config.yaml
n_layer: 14
attn_scale: 0.177
tie_embeddings: true
lr: 0.00178
grad_clip: 0.5
schedule: "wsd"
decay_shape: "linear"
doc_mask: true
steps: 14686
Each number is 500 + 40 x the weight over its row's rms, rounded and kept within 0 to 999. Layers, rows and columns count from 0. Numbers have three digits each. The size before them is the row's rms in percent of the matrix's.

# layer 9 MLP up, 512x128, rms 0.163, rows 211-265, columns 0-127
084:516467464453395531481472524434471507475443529509568525581471513468532481427522505633523544505534554530523579524442580505483441460533488450459512527513419522463449490549512457486550494529562463540546528471446454468469505508465519518481505493533450517552557532553464504544524469540494478406497478469531483531453497534436470459490525477539443506551485565493523482549530469482488490513514
107:495512547476480497472460470486473522577484494407536519526487539538468495560569450531547501510508490535475456473400530506469525493410477529596496475523481488432566393493557558470521512551478516567496558524514504492537503563416510489490373521478445503567550463468518523468449515473476462490544484530541472470461513507495429508459530473506469480457504496447521518486505568550511505526464
092:450553521485531457490577498542464482477435533490498532459504548513465467512458415529477428522440548506508518481535438507478500476527490481511488561526513484532567513538506550534536580420458471451533406517551475508541495470444494523530478437539538384479493456456442480535570506478531455468473524598493514549536483444491530462608462464530538521518476486501485518555522547507544495509486
088:427504551522474460544548544453509513515387508465478467552425467590511515481422524551489520487487499539481518480498539498552492499543433574506562533585496494459527538434544469515548528486522432469505465482535521515524527525506473578587508508558554511464493500507503421556520467506474455510444554552488457527487489543475515464581500473460492463456530428532467457579485490445508499482515
096:597437494519412427463471463491496564553454487515494441452508446432545511492508529522485532523475401485463454485484489460545476527531507501510515515556504519468515504525570478466580506486458428448489538547514524516520416492474567469570502439546432546483528533579505494446570517429520462496485542515569530465529454451501491538493443494539544485543507519496466500506530488452471540533558
099:546454464515533494506557478482507513502486458590487456495518500504470450494489495483468532465572469512467459492397521533497536478457487537486533482459555452464451525490490580467494487469498512451490509540514558514377479490541491486497553528517475468472446420560482485447477520553494473562458487606540456573543453516433511507481530480522493481509454531519393516556473516552483524444601
098:460528446488516485520555483506409540485528464464513500591557536494465474480529476503393500446556526516431537479521486528466548420525524468484488482580507510396473479508508595593502484544480472460516530479536504461545544503456519526469443494521535556488436546475470480497496487463550482481489481522523391592563471508479480521474497486502517544491489487503520556541467462557577491497451
098:457433449483507582455422492563532508438486472456518476520559457405531466454472482551453557506525519513495474529539477501450513539479491548519529509438491535502537431530540487456553558471502476487474492475445547511457493531469493578508526421454498503465536486497565473492561531561585436483487542483501568475510454471487439545462445473563549500494538459483515503469407530488487536477571
099:564530505535471501488484505405503472543492541476490523504480518522439485435460501462500536417513516496476550535476579530515533411473558461547483495489505491473507510509526497513491474564446533419489504488555443416435436469495536581562497472481527452511466456548443505531508536580542488594487561560444520480524550525458541493426534492482564535511477475549573501442525514453481513492471
099:443534499601473549498433501494509487536510552474489519541569457499538440489494473565422536495544516474494489534512564533493430513560463545550517527508498432513527522553511458523459544413489479563512481386471487496485569544473544528467492503477560437553504497581517441492558475483475492484467482567512379511530438475478532412518506471474490479514488498509485537539493542454519513474489
104:582465510544488537458431529502499495488538570512547483518552480495494418497590524559409590522533504475492530502454455479512543503486513521568469513477455537508507469494526503469596453505452527536516489423494446477422530539442517460472435526481495547544524495494503479509477540392452521488513481486549520479418529520481402472491500488485538482557411446539475516505488454559504508520512
103:510522468472500479523474467568448502527551523502521443439503484431521460447529539626467468498554479536419482517512480527440483517523551447578519530455463503393456533485562492462554522483494485510511436483504480496476479472396586540522476479537461540503506509456456481518503478566510509492458525390521489494463524483544542540453444495560462466527571550476465535486472493476486512543537
093:510505540541446577487536558475484505536487549497442513519498502450531444477433537552449497536520552522466532500489529539426446517553459544470511438494407515430514437458537484498547572529460499540468601456488483515552617530456486501485468468451510478480560502472471550514505510516484420475452528462506520503476472474480517482588513463510528459501559527442468482556497588531452515472501
102:521552470475468489549571556522553520528484474547531577485452502500460466395434427473465531481495430512515546512541502478543514487515598479530504496498513498524439495554489566545591486471492507490527457395533498452504581526484514483403474497533487477485531457490464463503503533441484524520459510519509512498581458504527453530580445482522425485458475481484508446555489502586448491502501
104:566536537554520526480442520452483479459501482443530469441492466510492469533495587486501498407531507514546502503519513528451559488480525575437538492516546464500557425491513568469534458451510516469531466482504571510465537582535563452509485466453543481503485404507504511445461490500416495516438544488576548510519511499506497582411447477508464553456502483593537515519466477486535537529466
112:514480480479429476437511496496504514502503496532563513535541489442538493510526541557477544456474541487461498479521473480541549517505465496445574439610478452522467527517565494531436532502498412473512499495445566428462508481500496576480472492527503532539564495546446552535527491513556485403469513502443460496487409446378499480509498485501554529540575466589491509511474473521468518528541
105:490519541602497536553439443432429459473508489453465536545542458555459501487473452465489522438622520523517515532499477544439541446515484503530498470507526494499529482552490556514516449503442495488523428465540533482416466520490532486492459388485539562480470511480519560512494502458489493545474523514545461490506520474544602583486445477521509594530480468504491539478443499511564505479491
101:503569486465467535451440505461548491496479489525493478432493475418499523457502474551568487352476425530424511436500524551527547467484578531479525501442541536449494545483525524441465513360555431532522499517494549489467450480552481522507488569459526483476472470483478538515486553519551438536539480584507512505482492450485552500492454483547512506507476512477494536468476491511493545536504
100:470489520554509572456460459522538461508523538606521460507571470537435509517573468515480488481572518497468542514487492590388558535479467527540517484516460444486500410531477479518509519470480447482457462494506490457490546522462587480506496465502486434488481434532550542432522453512500457490467587526483508487520538536518536524531428480493483550430491525547509488548501505580561490557462
104:495556569487518412524499480608460559518484461487562506482497476581487498567573476492514434476566491459503404509547465477495574506424524522516548485479471548474491499540526469482530496521480474438523527498511485517532530497423507502497439518552453451532514503484498515464494520508492480507579480510549524492539465515459463521469494475558447540465484438491530578451388492538527499591437
096:426586460518462436514534445435458592503466498548459457478488500527487535517484566501508552433521484469497482412553568470532571491508462528500548572524505474463472502475526544523486487494584454493527473538529521519520529496538474565454518440543462523527554460498481513537563490427466458490511480479468402451515416523472461476490470494543469485457459462564481538538508480496504532548580
112:577493437515536473475411444534472544529514515562565559443462507492463553395512518520491453523491443516426567442499489536516517500402517457496542561540506500499472508506529536494512503464471481535467541537491521464528520540453534516484510460548473485443484539520495532465569524411512407513534573460480520528481460478523458564469503488584478522430489479447455470445504467514462517533548
104:574519485519536524521536488494484532525458579483509483518577525511475449492555459504440484443514532472445519420448508539530550474539448529499492540512508469540568555517500570540448495492469440486437532510460518497551578516493509463515484470496519503493529503588426562480545499524435519496530473475517502433469425397445405542512505506450490537462497430471462559521511590519543484497521
097:539465518502522598479345498505474465499538532602543468431535442404511494510477506524467529498532499511505538500478472537485512456529502563522456513431483459504452453548491523531493480520513522486443515516479517549506488485466499488471470414532497534563553454556531549478525519523492470471447546511479464464490472448528532510478459479517441536488558527413587510455447490440548527559527
111:525479503508491547476473426534509543565453527518444460491453512475484560438522467571556525485524491547441512521575559535492541496501539491520579465522555500461536514484527478591462535495437487461499528462482526456464530542376533528494504516470450503512509428425482494486545505419539517513460497506476480506574493568498562538480517500521518484515466452521486459537353466465531508502478
088:536515496556492417536466542497465540502491497470566457530495492503491511491479508479505491468520521445467500520476498502543536564478440501501454496469446530434496510578504484616568473458485513452459424529495531458437620551550564499528502556509491529502493515445460490466543480494500486577542515520535440377584467493480490460521522474502528560467480530440483580526538467510533505458461
100:470475463595437467412513558523435510522515602534573446544470505528482536458490494571514554453527470506516513548504461482457570493537477448455580527528501413506518477547532529538552511491505496472477474482443484457518447522512543491575494408513506470460453495485507476462531466558564496511495510519522461511452429519419472514451523467530555496515552547452459436508496471444517515537512
097:569486451565428522466466397490548501547457514494480544505532499489487501461614524507522524535510499566551457449421536548482551530447463532490468476593483520499505509585503480526478456437436481511474519429486518479481437532478542531511496444501472523474472498483514540493510521486514494546463519515492564472455429541530519491543476481442476502512532407605514553495533498515423522470552
092:490455507475517537487465491488427467515524460556521475531543469423432477525470486494468511481537427502515541528543520530421445477564556534502480513485406442544492494552468631511474435438430512464453466551574515447495552459513550497473493537532471527522489512545503573503493516517440464505456512523536463573571532500460531507525449478509532515518523525429478536526460565560511523458518
105:494519523509518513532448504532445505578530476454544448570509481463540467489494525482413477548518448479530473468449492550481541495498545500513484581551511527431507535456511491583589532548419522459462429501529488523509479495431503464522509458515456532526499496474381552484449472469473537525543581523490463446485564452495423536461523497508447501534520476472409491495479498572556487506465
092:594489462506501445541468474483452575561473480475532556436552469514522486485504473495460472494466501559465471496488539451485546423427533568633522532555449479528480514484619472456476535520517482498470532556437521524514469510470478544426518530495477508535472499538490501475500538500439448445512468518443521426490490491389465523538553507486489487515491417491547486526505474515523511540531
093:506488571496469548463532492388519475460504410501476470521502515458460536474542503473436558497513519478575465536455517561491559513449459474466573489509543451516544485504502564495541511485497532468539451449484535457472447496451509514526520466459525439468456493561486482527502465465561573570522522611494495513557431468479466552523457449519537447503465512556472506519473500531385522511465
096:475441441538467481466507515569538466539490438558479518510537528479503500484391528595535520528470435465527515471574540551470530472531513479523481469518531572523443517604508483498501468502474500483392493515539516492531524513484530497450490470538459459513540437474488574490549479540509506531486442516604556472538521470450416481509483467506439516444495533457523467516436543538424512506470
103:531511458561476439559451488474469519547499570471531409527566508529481440542496459603511544527607517530461457474456493517492530470543482506509451554513472483575542467514508520544487576498439491481485431421467549485520510515490523431469513517476491524468503505593467500416456491487501499512445542549484445446489543559474493502507450488424528496504474462452487559427507492547529511466513
105:492494591553459499512506515519458538533455498439470446533479514467498517510493461477514473556507465512537520440475528523521498451568546486534534511513529510440525528512525493545601548491476529454495393534567417496459493559480511548542480527592468436572409425500449505497478488471506512521532530505519507542529486406463468415521471475455500528509446418498461500573495551498481505483466
114:547503507482435498512445479554502517547492555452577421459515480513483442488605494537508454480461465539468528497547506511487504462484527621537496539533516494466450490576534528444478505477508505540477523470481542475455587584495509513419452531543494556482518453518467576481498522449481499477554495489471527516451513460523516546530456482464475455465510407502454574442487455554497517540568
100:480504547542484466514558531530492524524495534479499523452455547468408442542508499511548459480492476557472507427463491527508517479439559424488506447607449464478452464487505508449559575553430481456482495468580423509548514475444553500528430515590464518546509467480495505526434545484558480451549525447487529557507502449459479549473466491516455500523482528542519591476466466503511506542508
099:471490489474505390488492432520498511460517496562502531485487494509518470476576523502484455513502455482439442479484485519558458479540551488547502526542456460503470535463526512502525495562514472506439384514479574454507484538455535471554532493470452500627549479455519529447440490448495472466542500589528493551460551464531478458514539479500467526439528556586466438489432547531480531516457
097:550514494442499476459469461489546428533413496518473559489505483358484483482516566518534570482543536493533483439455494523443442517460541553490577514515487399580513501470488502541550532546468500494502482473535563542487493408487511507433500546499458545562493500556463456539517528462462485450454512564508493490481437534471478538517502498588508498485482476477482492560467505522503583537501
109:539539544503520498511534552499472494452463534462504519493528502524401387506535473500561506472504527468541489514434467520553502512489489552457449507456484414475442500573512527483631492459512504479523532448598499496507548491467524488544485500532512464533601519531494496523501511435467476484512539473523513498509381483413466466540460476567477539485526507513527415579474488483520512477517
096:597486452640441508536537458577545534494515550447522537475438467541449479527523526541536490439493517516506516461470487531575467508528495495501507517529508533491504516442485482512491539493483482399493495515518587445501473542513582486560444534545477497484467518564481457468549502433482466461480550457473443464509483522528525547488488462543555511537464438474532482454503440473517540597471
085:476524581545492433529506560422472518442469549514601456444452491522447479496477477506524576420512510509452403495497536559459509447548477546530467537479509536474519496582541544495527519467485506557518450484457517504439498492503519504490475405467492512548530457464483473471527467524467505453496500592561483499516498570492550453487479489544415532588506552509441501561494503472514477480524
103:551467465532494521532521430555513496596580467498520543591462491498520516509573555498448516516500405480427504387479519494492493555479468446512512591546480517420477487465504543551504532484495505465502498466467534434471541552468506490528492560528425494510550562504445519496484468511522466509455518482480462487466476478499438489508519483479459473407528493451414548568566479489480527497512
102:532553433486470504465547489474488483485473561525575455479439494485432492469504575603445493508511539519514582431464462522532524545497472465431518484571454491530507554460500511515494530489495393483539498465522542440508519515452534483493481507482526501472483476540527455469528498424496449480561511470530429527548464482539496528536480488579477558430459443549460530550538468611499496529528
099:558452510511491481539489528472501475522533473498502467564464529449495540542531512446479563501505404488496540542472507621471535491467501466510597523460449536576511498543493487557570495440478510543539415499551526448490489477519561478486472478598451467452512474488509483476477560506447475441459533489470509444544494440504519450533453457524484601504551472459432504555450523448519498491489
100:467503555614516516534558523501487470498428622508481544520525484513492504531498543519525478521475464526509526529497556501471473519502495571537425567464490525566471468584493462520542537477443426475442462494444551456487532493522533523487460531486486422501406472522526437541494452568566461550539506557541494534473534478463528436528486486576501514468473462468509546552455525521472474550504
093:496502515528498474472449550469412494457470557528528450467435521455539564505456441502489516492559535590471422555537490522559602512543471480501525518511478507509518480521551513464462511447472487496424464454469525547525526485528487527491496472562525513439466451561416447520540499478548519471523553477495420508560493475408506508535457493495527508480485508547508451500371461489509488573501
101:413495534508512538486443481500473490478554479536524511468529438450514459469471458514509569528576458535444509479489518482484556469512518506533536541469532439483560467481498504545440452457546565476491488485435520498522521560484606525494511429451482415541470474522566521441473505541510506537549509494531561426489509479432530404468489441545512506542513512563465525494513614458524544536522
098:438601571541506461505520514492492510475430547501464546474527439463506483545510547522521506431466536511495508547549524515494489472436506464596460498578485528497464430527529474584522472505525469441395478497500504418464461503494496456562507532458482478478450483522517491516549467534526481528522508591532468500617456433478545477470527472564541507503502515547449474508503564509485526441461
097:483537452483515441475508493513468497499507484523569465536467500499522499514521462490498542451474482441554438455455562535446500472468515594526479504522538425475546561504505519532461510586539485473489527493463506404444506521466476550471453522504511477527538546496422540495485481470462424407510456614541534487527446519498499500560559463518521549591447498495531463470499481585519525503585
095:503486575532490439470449529407512501530437570502458549466477508430434544512412543521538589497571528545477488476542517548557489465540502536484512475442499529474506519461513559509538502540491471497501467480492512422419504484583459576516469497533457472454537482494439532556557530497501475562501499565473494462506487468470595441509484498489485549525401463508486498577475490531489499496491
109:560545556424534558426494527498456541464492519490482467495539478427472512407542486479480543543548468549439568517457565492508497484437533471457482517511479378472534427453512496538597545565553518482506540534497499440455485470510543532538479512473487523524509490475494477435459505455551531526486552520589534529482489540473449511524467462570519543503508459531414489503514501463538509459489
099:521593431546493423507520468466490538511522499466509489530490505452490543510505424485469561473533559458518486508432549507507544527527522490467423539486402523441544480499500494531547479507395531476445528479546498477538512545509541562442481558466443454456495472476507490496491520559613468494486548496468441442490494511539553571518432468462502537545520434517507488538584511537475497532454
095:525512456552493483521499466519538462466509418444548509471471399411521483518430485513539527498507520470552447478549552472474512493456482529493522459525506462525551442563528512554536583449504522431450448461505641494470535540479519455478530494439545426541493511542519502520486469543545476508428545516485461506522414513488507516542485480489520544435504501534525483524434465544445551457506
093:547546472558508466450471464601531499554498574587496451483537516443497513542549529489495583485489495498480463490493525536564529494478555456513495503497519460472491555514501471531492598480474473470514527491474444456554472623499442569473435477488500550502440517464501436543513517474465499487491477525580516449417490446520514480487545482482526464539443478584523556456527516437452504530524
# layer 9 MLP down (transposed), 512x128, rms 0.171, rows 211-264, columns 0-127
081:476588455538505465449495503573454517534522475487423482431495584467527532490524533416495514536453528533480462502505476490489510527501461504491509558545573435486517479444509578490523472592431572532562547488472515541489437494465448474472456476435433501443524454502495492509511575445518517492467512486496502503482463486506505582514534392524492534532510512524546523557458528490582545530452
104:526533492551492499497510520525470512501485560548535455522453484436429545527468529476531449446606480541466459443487493521512515485541462478498583424544546428540504542528616478472539523445478442467454553546557517489507459468461507504453465579543522440548492478539405478496534457450484570430546479507507480520469524489499442524507495509530468504517532509473522464562436510468446538511466
086:551462496534466541487533502536551492468491485527483461499460493501560531565522465467448513498494606560449460506483510573456488536459553537453476522510564463501487520531437425474481489516431448451447496436479579533504552543525547483448530532474361557435487472491521462566551495456494468471487530444520548504469549519547478502495500440474519519544511568535490504535558469459518522443518
083:548482440504517533477509452558488479497573546495492462493559507491488541512574480474417514468443546480441461535527450528459539517470588493563488508516553492497483487519560525542452480565422576473478574468477495482480529547499461437481475431500450499504474431497526518477504478481527535472536512461468523512547570449529477502415514348543506483543522549488563518490485556524479539511483
103:570469530528513567489550513456475432498445492525484439490475495466572516484467466563459545542461485558514498534564451475510515503536510472483462518404503513536503558419529477493465454449489545407573552484475514536512639495514515526509528515472454516528497434469520439475503481476491515480487415478521517538503574441490569587557523527465494485563498519440445525525506479484500486509490
096:526463517583425433521466387527544492541487484521574517412530536536486510516457521452521465511597532440475506495547488445509497469508486576487496521556492485507431573551558456532466500531488494458498494512546487521475458453471490473555504461494477523531507534570507502543500450430466471493547542477511505578546443466520527559461452455499577454532497407495540541525490466529469512467472
102:482471543505487561531439517508502374511462486468488502472449529523471556537458536427533500570438499469562555565498546511442512507551458504493459442451568530510581567551521464494501446446513503531494547502456451433505479396574534533434492501494496444531542452488511526497488576476463522546500483422512499474528531494492563459516507468514485439535487563511502512487536542480495445503536
094:524508461478526470541580518520460429491415509511520483536459526543509464504483457458518477559522462478504510463489558458472504457502464443521561430466506489461478524533541546548516528495461518537522522579566458465454504449462452524532537576511467482526441532513562621634503488520472423567506512541499459431454470476462484573483483478468507467458522535517454548490503497518542462495496
097:444499464491471461521466538497507497505471530545464513586502543499448453508468500543503492466512544490539539525513512460510532504486509488451518491482394444604510506465528532560491463460555516527508460438460512578502561502537477461476497547567440505435512458501458420503521467462469487516579439507568563475563485552504541508520499532497440463393542471542488471565445573472470493565489
093:506458547497549481459454471486484570516549573509503511489460519496487437522591518466469495500543454518456432536511435530536525574452488480544562454463456540502471515541525505472501519502437499416489492588522455460534585534471513478496440498493431477471500426513517547548415442557440509576497524488457543503494492482486483501543460416521495464533493513547612502514521450522523538516483
104:422500442493511521502573508536479489474471489521488521564535426460452495496553447454453537423452452554519522434527574441491528410440555542470506528520525445560403485481510481511464460498498481429574511528550520550535528530538524515449524581458445542545495454526453475465494446513474512432506495468457494464548487506513452561481555494539561542556501463539504501508509504471484555512514
104:538500514476507518508421524441545441471552467465442485454555436574476503460469467471545508485555510524481534525491504551459522509527517523518491434396494517526482502510463465603508468584533523472522410527484471547465515421545510459502476545501496453530531476456518514540447533509506518506481501554495553572526552489535429600527471511445562436475451491513549477537444462549513553474495
080:480494462480510441482491540506507479493509527493507485549519428445483521551607475522455494485483506463528465455505490451448490532538517465536484482559497494460448489476545557490529502422486494441518469518489518575442490528623456535503490503470513527471491501540532502474470525473439505479543479542489539467526578462504467496488477488576558577490444372447527562473475512512507609595507
097:461495513493537487543533471456558492513512493533453465480489454470558554462529520497536555541538400355540561482479567418430540583514464485536532542482437475497543489555509489527471487516500511489494533458496479443478560601495477463479528538451520541431467474546584538482518476517506491461415495474527501541443518446505473503450521495486502480457507461505556510486488473515526546535565
101:462493562521459533566502492531517449468521501478487495457540475426503479537529495524503468479476463490532502527508490616427437562549506557493488496543520505483515542490400511516522501513449500437504509533518409532560475479467547499566464488428490491412493499489574475520460476516394468567486509452576503410491539505467503482577503502512507499533546465499483521578579518473560529517488
107:526514532486568480535448465571529447493499523519500483452430447451493496469484518525440518544409482504494519537516484502494460481441570478487464511477553497456461477548492582449511473498453482538541492513459429520500515478476440544495548456546490497483566493516483402436552480496557503464490459490524458581503431549576550517499452439580518609524497482583468544519531476477535518513489
104:528451515499568574505504496484502490547509580480512498503518409498466551501511446486481498458489542534503472465478467534421500516537475543497494414478444518537521450506393512477471464501437523481527507482559457516503477440465551489525550528501491549534499554528590512473481480458476501498452514522568490464522609515531584557520444422481491428447478552491536498478481503459523619489493
101:475475485449430501535501494532483493470444486406542519503444491560528518462519505534478533489445528505473581501496453527549468529590519448516506448531535443484523528500481474589534456515477522475482513526511487509450507518481557472495491395451421526513447416494518562482556493522564432483478506520511461536509468567504449545568505501479462578559497484544471474576592476473520548558498
106:538526532520527463462476507498507561563505538398540537526454531529410532452437504451507485517519458564465488463520580472526485496498546545534483453469529545517520482519361422498496508495468434479547458567509514448510492495500537485500540505466468492546502517434621531508541485530491494522493469491521481496520496492473469500535490595467504511519493486536513437504494511495541349516508
109:493500539511459522499538539486564405565513424490541517553584531468495493503530460476481445557501455442480498439451500458567489458532498531499553464469523543507544469536564489506507526482568481471511536495417514487472462520569390539421486577509512465544454496499549491535543452494528512461495582546491545485477545470487550535460482560462551459425517466477481481509476500494491546418520
097:500486496489480524472511458474532524418475583397442496501526496463539519532474519525478480523486541482514531576439519419465456538550415525487484469493501510491498478479440511509557545484529610512548478509455491529458472494473569496562453520452498499524453489422501539480495519602489488521458527459502568478449464526505536492509561590447521498523566513453462488522599519487495490435447
105:499469517519522468495415509533523505488445457530564512487522520521469427429489475557523490448475535494480568535542443529528482432517539577486535464509494555463521505580542512531500564417428552586546442496520532439424526515491440522485477545493433510458459549531411483551476514549517498503515457472448452503477528534490467477522532476521450437480480479535499568504572446515498444515542
096:517487433414593544507492476453547485510520405441515498446506434484526551429473557554497540535525516492514498460514519507519514591513493406590448568471562512445546459420517449522518503504486533469572529486518530463531504493506514533498542501504514519532500427406526501568557455442516496554433482478537485524519471470502508446486466497488559466485493428487536516463508476552516508503483
101:551461512457532511529536496508476457443564583477524452539412449566479527481513481476460495491534512501513490483529468524422496470508437490443559532545477501527535502452392471532506539495469561497462486491556487476528569513523508516455451562466500469437426514511604577534445494459499488539491530486611438519533486459488561507496526532467564515511554520517475448513474476513524442496439
105:525504527547520512500491570498518501545557483446448553533558484429386514486521519531506526462458502476426489490521594498544480546449522504503510581447517501487513527486432544536536497566584474456468547497502535443505526492572521510534510441469499458521445534542508505522513447445483534496495473517422475467430489409527482430553465510462483428527565544537528488451493455514470552529463
087:513530523387508459514458550547510468474449519485501510417483490487525494498508520480472553518517517572478515603532508530525515466507453532462515479460497473505513486509434519505489436572498521506551491512559521479497432435503474541438417478505478463544477608526472533474527575548429482519558540497535440576487480485424564556536498468432460473463552542520456503492496556523458447482536
097:497552518473497539554492425542522527429487465528472573472459501521535405476502470463469565536490496512520410448456547497472532535518471493526474477490433514541480447483529410483423476492520444458512482501460490524482470458537453530466522462525494513515565488585469458443545426513483465558518426546533591528559524531579531567440524525534526467526464518481563535487506512495552525501466
090:412495492463514458457537525538495471468482547535539488444468466479512452497545518550447569540526460480501495398510545508599443474536570504463466542487512507472506457465610468510465502468549538463510493449444536445493470479513456502443514560448493548575502474471487455448515526522572499464500535501501587542505574572449517471477505468537472486522454580535479529463478501508531545551523
093:545464554520534550480495468492383442479512547476535450516422453506427567513538472490537466505496453450467510472550562496467536518579562494541487483519481491506455481537419526472451489539482534457539474540506520538441481511497533461471515521569525542494442462490582543498511521488455539546531537569516458483541449444538541535498504506503566459549557538474507502412513509463483416500434
100:555385557508515431528488494529496553471466557568487507495468525463478543500481489554539498489494547525458469507488522506503546470524476466448508473492492541462544518446507495525493528412461512545483466497527465539486504395493491473608541443439482487582498533476505570486544545492498482588517491549502398464514496541474557488508526546485442547470476530451523476457437455550438553532544
097:464465497551507554535469535467454473494503466539491525540485494487457499519473512510604504493489497441513558503589457447479493484542437510455522488490503491481562515560449540557487495502399416485555465519552429498545498441468565432513446510459512442417481451491554510435499493581520514570520468518505492515483538550501557538471491494482595508585546516476433473527501529502475471447503
089:536507497506450502476413495508543432455436512404542573498550476480493557540425505447495498472466526503481512511563497465513476478535492513459500541544477454497455534519446482516566469511523430501443475489501402559469446511515523451524526553553463472510538540534568457507479543504460519563467507523544561475566475621565491492520489519495567479485480518502485489511497465483602440452485
090:511425532517478567520465510532434426497454483529495468530469453500509503542560544466554475487492566575461543500519514549511506428468462523457534477520514481571473534502545607470565504571490503533483429480509479560458579542541463456441516497410499502506499533467547445470451555552509522474524505482471441492483468443505423582471514457449552500498517463502549532496512492439524502453460
106:519539490476506503460464534538431484493513496433455505571527470515529507463476380504535474498437467497442507514552531474494516491527524515467506490537516538461526504485513553495491509540428460437591481455487512500525544507477492485528510425472506523503553478492515515540446525499521507502528563379510549482489516483470483540552500385597484529461504449517556555529419512521554621469479
135:528470497526532533423560469497487549500560497496517476470509485466445486456443498540462528478493518563531495460549537498549537544455500530502471550438576533466490466442582553502496541411502507546510505450440493535435518505488516547524533465459505497512544549464409462513469454509525506518532404463546502507524487558424442463458505447553461533436517497467539530459440508550451564586488
112:531441529512416418456489567570496552479485506527573493575458470473454479549459440499471524524549539434554506476447468444448480485476437532490446511483538491488519565592576545498564470425561470520447511547530487484435518548535421490491498522486524510497443567492504472456484489447505459474530529494501501491470499541510578511476527506497483490512420512495499501575549537483515548502562
097:518534464400564466497481443501444519578451438451528515515481498534454511552511513447502518485487550574497492595487530500427476519508551502547507494515534541498497452545495482571456517448467493524449525483476473480510467448581474495544528475492509481521544436503473456442484469466489500488479483528602579499494436499447535598474549468523566469458550480450453483571558534528476499481548
088:530485474491565521467474531492467463505510498520512487498439495531497472475487424518597526510434519530487582503393450504431488486343479476435457539499436493427552513520505527527543506530479477549522584502444503519519515522491482520510513583509516499544500558562555527545504554488499502494470542495513441399570524468511552500481531520486473510518498400506506510521461522512534517472452
095:504535495574493437524493519480460485493516558552460468495485460565553502502467500491533460482531472434517466520537554455428455510535493504533478568513460521519508408555453505522440468504460499512518436456522503515570507478498434521505562528518497568510430525500528467492528474523479589506478513496530491497466459473541505490430609646417498513473537543447516472453470555532513544465468
107:515523511483464535553484566493475496463572490497527400435512427475587524497533469495560409496576518443532486510487537517436493516519470554507443483548528402515549477487528516517499484428458455535492449527523525500512501535513547489462459507486436524490527527511494490496478518439503536501492491462435519510482507558558569460465510486568544556498501468453483522408412594475563515529471
095:577481496481457533491482477480484507445489470421554486516470523510499458474507454425549585509482521469473517598465525468508532568547543444458510510507442459560535579493516523498524527505495525518549526490491535484503485505541454465383555448473488486546537553427497492579529509477534501474477476487465490471508571493479457505531540444471580483489582507425476443544421465538551537454496
093:495565448485509536506481473510482468480510560459481473474482567472537444459530548509525426544510516492519510569578495498527501548488480471513416497519497468442480488545455452495452463546493536509494497524515427517526459443546431550524495533509527502504476513491501495582497465548449536546574464427513508481438510531576494518483549528501579485514471527510427529429576572504512352497497
100:502494465552515530528487524468493497447491500478541521560489562542496468433532459473525484520545476461489420446508455555475563454478467460410593486489466390517541447513473531480514517451492560555508441473508546508523474520557516423506408442451529564477516531520534489518595456527543470515534566513487515536608512442472502509500533537517503514462473536451485484543455515548486481538488
098:515420522567442438468511543490583445529495492459493541497469504507549426562474438518551537500455494444486510499480614418491507455471539545484525531509455527474463503598554515541467515484495596477538480519433514541532479494443482540477522546508547496528492555540501448483442430468444483519488550439491556470492496492458488534435588501521525517483478548527519517512515559475456530473473
100:433441515474536445522516444516477530521455549498585514481490556460493488543476532519495459518526566481528481461531541518531491464546487524487441520455469417503530443459459551501512510456503460496529513546390532468547479513545489544537541459511468484509487454521432489477546513521480514480538516586557478559497520560506485512540523473493606505501457520519488425437614433472510417455542
108:510495489542520525460474519503527472510540501509508478482569504505502509479491490481565475497524479503525522530526510477482523515485529508508498475478515483495527470544303391502515510517469508515465464465447513453460513518538504495488462519482529486451520527483598550470458451547531534502490464463513484511497533488498554437489533648492477536496522529510465516485521541523499317553499
090:470517477538459465545469509486523442487522406481548541539534455514445482483443485446503504470532544448455488495525427474498424534495587541437494522526508548465486517511551545535497425441517506470537516399485532462538425459489512578415500524498499499557406504482492485530493454547487522497565506503460561474517516530616481553516506486454564491553548513518455483531513488463504530485554
104:498537403496471462505512540466552426500522401511516558515534553559453439510425491458536442494444502488467463613549534385540532492558486500504482426523515520524531482537516569463483501462543472493555501593512457513532523479556489506502479532512493529493560512542523482542460539471470508572495454481491545493488521548537552498493444476452506491484503484521486502501415444521436440478508
098:472506464450552526473507468517524434445455554529525488475479495549487501460539458481549451457489487426545507574514510428465444505525538466516482477435515494545524484489581567546477552519554517488556475547467447577543470545501516526470478526531538457537501486478541504478462518446510426587515464489542499454452530544556489443435468496470512523501558550412509440408561514510562539486492
097:481524523505494472554521480467477588495509416571489534481417498502525498542514514532461582459543547468519530527445495448518478462507498484504481453469531491486516510436512482476460478441467519456453488441535474604596548519432513459382441514508594562523542534496547538531532510523515552420510495477460518541509451477566453498552516485501473527451477481547499475496475552471473465511552
091:508446481502503446467543544556472469506594398537497507444433536545510485469507484439493514503440473537508486554532487432547474511500487487534486591447486555487542490479564571494538507525503537451576480374511491500559562555524472517514554444507500476522472434481455475477483429518526514528522536457493520511519516464573452452487534571496508483544546548537520452488454500491515425464500
106:487510495542498489472497517527526514476495513453466463494513507497529437496475523467509510504506548474517466557513449536499472495557523602476435535529561451557496549506494418586548466446451472504507505530570517444494471500544473489509493531562481523529527510546521437425506476414484514401516564482468532465515497461593539536457465506500616494514411432401510486453509541528523519520502
094:568457544438539508464487531480541484492490473531476516500475579512483541473465575520476486523429489535540501542548467468491536446455468509573520444524577509501473552482508453464460454511574462425476549526507524456503569457510488476410487486498536526476572469472469548521465493517419557558516416462469481501489397527471501494553503411549495489447492519518537598526518465533480497479507
094:493509492477501536531491520553533496495494549506423540508528470541374510516523457461508447515481471488500498504515496553453575475529481534507601529463463505496503445472568498535500451534493453525481514479541466426458435441476538514559457474492381549457514523520458482634441498493451538501531432478500526445490450555500523485510465447513473546497531492525461521470518510515580553534551